Weights of a small transformer language model: 2 heads of 128 (1 for keys and values).
Each number is 200 + 40 x the weight over its row's rms, rounded and kept within 0 to 999. Layers, rows and columns count from 0. The size before them is the row's rms in percent of the matrix's.

# layer 13 MLP down (transposed), 512x256, rms 0.0475, rows 166-168, columns 0-255
103,147,276,223,218,186,291,177,197,166,126,155,186,208,227,202,217,221,197,167,215,168,199,179,197,213,254,147,271,189,207,136,213,265,237,225,207,222,155,234,96,218,228,234,111,260,268,146,160,195,204,187,205,202,201,260,165,231,152,252,319,170,193,184,213,191,230,136,251,154,270,236,191,224,186,136,212,195,185,152,168,176,170,211,195,170,169,180,206,273,231,154,145,148,262,207,146,170,176,132,230,165,250,290,225,293,176,159,171,213,163,237,149,162,226,221,196,210,204,144,225,213,208,253,229,185,218,115,205,161,187,172,185,209,158,155,220,139,244,206,202,192,238,206,176,120,182,191,147,192,185,217,176,198,166,169,201,191,222,207,173,167,233,208,160,180,274,173,225,196,250,211,199,163,271,232,184,219,236,238,130,222,244,150,187,162,210,124,254,226,245,239,122,208,239,269,280,198,180,199,228,187,151,201,264,127,207,203,158,200,228,180,188,102,196,145,271,118,163,156,221,187,139,248,240,228,181,221,211,242,259,173,152,171,164,257,179,179,190,211,217,252,147,215,242,171,153,220,206,225,257,159,253,197,242,223,215
088,166,191,181,182,169,238,229,238,202,151,146,218,223,202,173,212,96,243,227,206,143,250,222,169,212,202,185,186,228,182,249,241,226,187,238,222,211,159,232,191,192,166,204,256,269,249,176,145,179,163,198,206,245,213,233,263,197,164,280,222,219,245,189,231,166,314,200,209,167,170,180,232,219,222,171,299,152,258,162,201,250,208,139,155,209,187,242,235,249,215,208,134,271,196,210,203,191,119,202,160,217,223,203,275,280,253,192,290,266,195,185,144,156,280,150,247,212,185,271,221,249,204,210,227,286,180,188,201,177,212,138,232,105,153,208,203,180,180,133,161,177,184,203,144,278,202,237,167,235,155,210,286,185,229,184,263,121,283,222,170,244,229,243,175,236,154,144,232,133,178,217,209,172,130,178,225,159,218,181,187,265,176,206,131,187,188,177,227,193,230,197,192,132,181,240,180,186,196,207,214,246,197,221,126,191,233,242,165,224,191,215,202,139,207,167,174,212,204,154,177,192,239,179,190,165,163,229,161,193,179,195,205,169,266,154,96,218,247,148,130,204,260,166,210,118,195,196,191,187,215,146,261,179,193,169,121
102,220,177,212,175,216,179,254,229,224,204,264,218,123,208,246,214,177,157,254,223,171,251,198,176,248,228,193,199,182,228,232,175,210,224,161,198,182,228,226,138,180,175,185,155,236,236,196,160,299,201,175,166,204,259,134,238,210,199,224,171,169,190,240,220,167,159,170,139,235,210,174,201,236,168,170,175,204,180,253,159,173,189,222,184,204,262,253,221,209,200,162,212,234,160,191,183,95,210,195,238,266,223,241,261,222,239,160,195,192,223,205,174,197,241,199,108,239,192,253,205,143,192,202,212,103,145,133,205,210,217,199,297,208,178,164,96,194,208,220,150,203,207,157,124,276,126,229,222,206,228,179,238,321,141,160,120,172,196,214,182,189,241,175,189,230,228,208,247,261,241,221,242,213,209,203,266,227,159,223,213,247,208,223,225,262,239,219,136,223,204,214,145,210,187,172,253,258,252,269,188,177,254,238,217,182,156,216,215,131,189,299,195,262,133,192,219,248,229,211,277,217,163,243,192,305,162,151,226,142,165,175,195,161,265,204,264,196,202,154,192,227,141,207,224,220,108,257,111,242,222,195,245,190,254,183,220
# layer 13 MLP gate, 512x256, rms 0.0554, rows 167-169, columns 0-255
070,263,193,249,222,210,178,186,221,215,235,262,181,181,207,253,169,235,140,126,134,149,229,276,211,245,179,184,263,180,146,91,189,193,257,244,192,204,163,122,231,189,200,214,160,194,165,215,264,221,241,199,192,133,273,168,214,224,171,251,173,139,240,184,205,213,176,198,168,203,203,204,223,143,234,240,199,166,289,176,250,153,152,186,192,160,222,157,200,228,197,294,216,208,325,199,175,183,241,166,202,208,166,235,240,177,216,214,190,143,204,211,198,164,177,194,167,178,202,140,179,204,110,229,171,223,140,147,219,249,241,202,134,184,135,200,264,136,171,185,179,283,196,218,239,195,196,195,187,229,197,260,195,187,181,215,137,272,243,221,208,224,218,182,261,179,181,273,183,186,125,203,176,218,178,258,223,210,294,191,232,150,201,259,248,129,204,188,227,214,212,229,294,197,259,192,161,209,140,219,212,158,187,208,192,207,180,195,201,221,282,172,188,220,208,222,255,178,222,135,229,294,149,136,167,208,185,236,192,190,137,200,216,289,198,213,209,120,203,213,223,193,96,251,222,255,227,223,161,207,240,192,270,207,268,233,264
098,173,253,159,224,150,139,144,221,244,274,208,289,187,223,220,154,199,255,224,150,201,242,188,103,215,272,237,252,178,283,219,235,160,139,191,179,211,186,168,221,154,193,132,171,203,198,224,189,162,173,231,128,224,229,191,170,194,154,139,204,146,196,221,203,262,163,203,223,132,178,223,215,258,142,169,132,179,197,207,174,151,240,247,224,198,208,229,161,227,193,210,153,146,141,246,274,180,185,156,177,260,148,177,156,180,178,209,100,160,226,281,169,196,146,181,160,214,270,222,166,154,198,226,233,166,204,197,184,228,200,187,234,236,165,144,248,123,158,182,190,164,206,184,190,226,139,148,217,231,226,193,114,166,243,182,124,151,161,225,191,227,213,170,233,126,156,217,157,253,218,194,202,151,125,215,111,119,231,253,253,262,168,239,267,187,208,262,223,210,162,191,238,190,160,204,136,183,229,227,173,186,193,276,250,150,223,165,196,271,248,238,200,237,173,224,265,190,182,189,179,179,289,242,160,223,180,229,260,182,185,192,161,192,173,199,281,188,152,207,213,180,147,200,180,206,155,122,135,215,210,140,194,211,192,171,236
091,233,222,215,198,197,236,217,176,218,218,122,237,153,210,264,241,190,244,103,248,201,229,206,206,179,236,250,134,238,216,173,152,179,185,200,311,175,183,258,189,154,216,238,172,226,167,231,166,176,226,163,211,222,208,227,158,219,180,221,241,280,193,168,228,231,211,250,221,278,188,221,232,175,195,124,203,209,141,214,197,209,198,178,162,249,200,132,131,234,154,102,238,198,243,190,243,197,195,213,166,217,177,204,237,136,158,204,156,245,237,183,236,231,182,237,97,159,288,267,172,195,220,267,152,211,176,126,147,229,177,240,235,200,179,193,246,170,224,191,184,234,272,150,177,252,221,144,224,228,224,140,164,157,221,215,214,214,206,188,177,245,185,212,226,211,156,168,263,228,195,180,220,272,189,95,147,180,242,187,202,276,181,235,270,181,211,228,256,247,191,230,229,226,190,265,247,153,236,238,173,260,96,169,179,195,205,136,217,163,240,166,220,232,197,213,164,172,218,162,258,184,173,215,250,179,117,293,211,158,213,191,248,243,130,168,229,139,227,118,149,116,143,201,169,225,222,170,147,230,183,190,264,223,204,231,221
# layer 13 MLP up, 512x256, rms 0.0548, rows 167-168, columns 0-255
094,220,188,223,162,211,217,149,175,180,141,182,206,207,299,246,282,191,212,194,224,128,272,267,205,173,121,170,177,245,151,174,222,167,223,250,259,192,168,222,187,210,154,204,278,224,158,214,187,195,170,168,235,186,164,213,258,188,189,274,137,178,256,167,233,120,216,252,208,246,156,192,229,187,224,174,272,194,244,190,220,243,151,162,202,163,151,241,209,257,234,146,168,283,173,246,200,202,163,205,181,213,181,203,215,249,219,174,249,254,190,219,137,119,218,161,250,159,208,189,272,265,172,255,236,229,184,242,215,231,164,160,219,95,188,208,159,180,222,176,105,248,295,204,247,256,208,211,162,253,185,194,263,218,213,219,229,150,254,185,234,193,211,224,210,214,173,214,197,172,179,187,162,207,209,190,244,259,217,123,184,264,192,277,201,179,188,160,194,232,229,162,196,235,191,254,274,213,139,116,224,316,218,243,169,172,203,219,180,241,110,165,160,164,219,212,158,206,208,112,164,165,210,135,217,206,179,229,182,207,179,185,214,255,260,175,135,154,167,153,157,196,248,214,238,231,254,177,241,198,193,172,210,109,206,147,209
100,264,169,297,205,185,176,278,237,188,193,192,141,147,168,195,195,216,194,141,230,208,198,223,254,161,132,189,237,212,175,235,152,176,284,242,156,243,159,256,240,259,186,217,128,201,186,162,204,211,182,194,205,163,178,251,216,235,164,249,223,162,220,176,230,174,169,187,212,177,151,138,145,140,188,216,180,291,252,187,220,216,182,223,142,225,215,218,150,161,190,225,179,218,201,256,185,171,204,172,168,232,243,221,262,139,204,182,207,169,264,200,218,241,216,192,247,231,162,232,189,187,173,202,219,209,201,118,131,176,220,256,193,207,177,183,189,251,263,208,157,253,186,260,240,224,224,215,165,173,184,202,225,142,219,281,181,261,291,226,224,191,223,201,238,212,147,264,142,244,284,176,146,241,254,190,202,270,233,231,220,114,303,177,208,256,114,157,127,148,200,214,138,216,203,209,163,215,162,265,220,172,220,135,196,214,226,194,200,139,171,275,177,198,261,310,256,181,233,186,185,247,187,234,90,193,230,187,209,214,225,165,234,192,179,214,216,199,210,198,195,236,177,295,192,179,202,235,146,225,228,232,226,151,152,189,87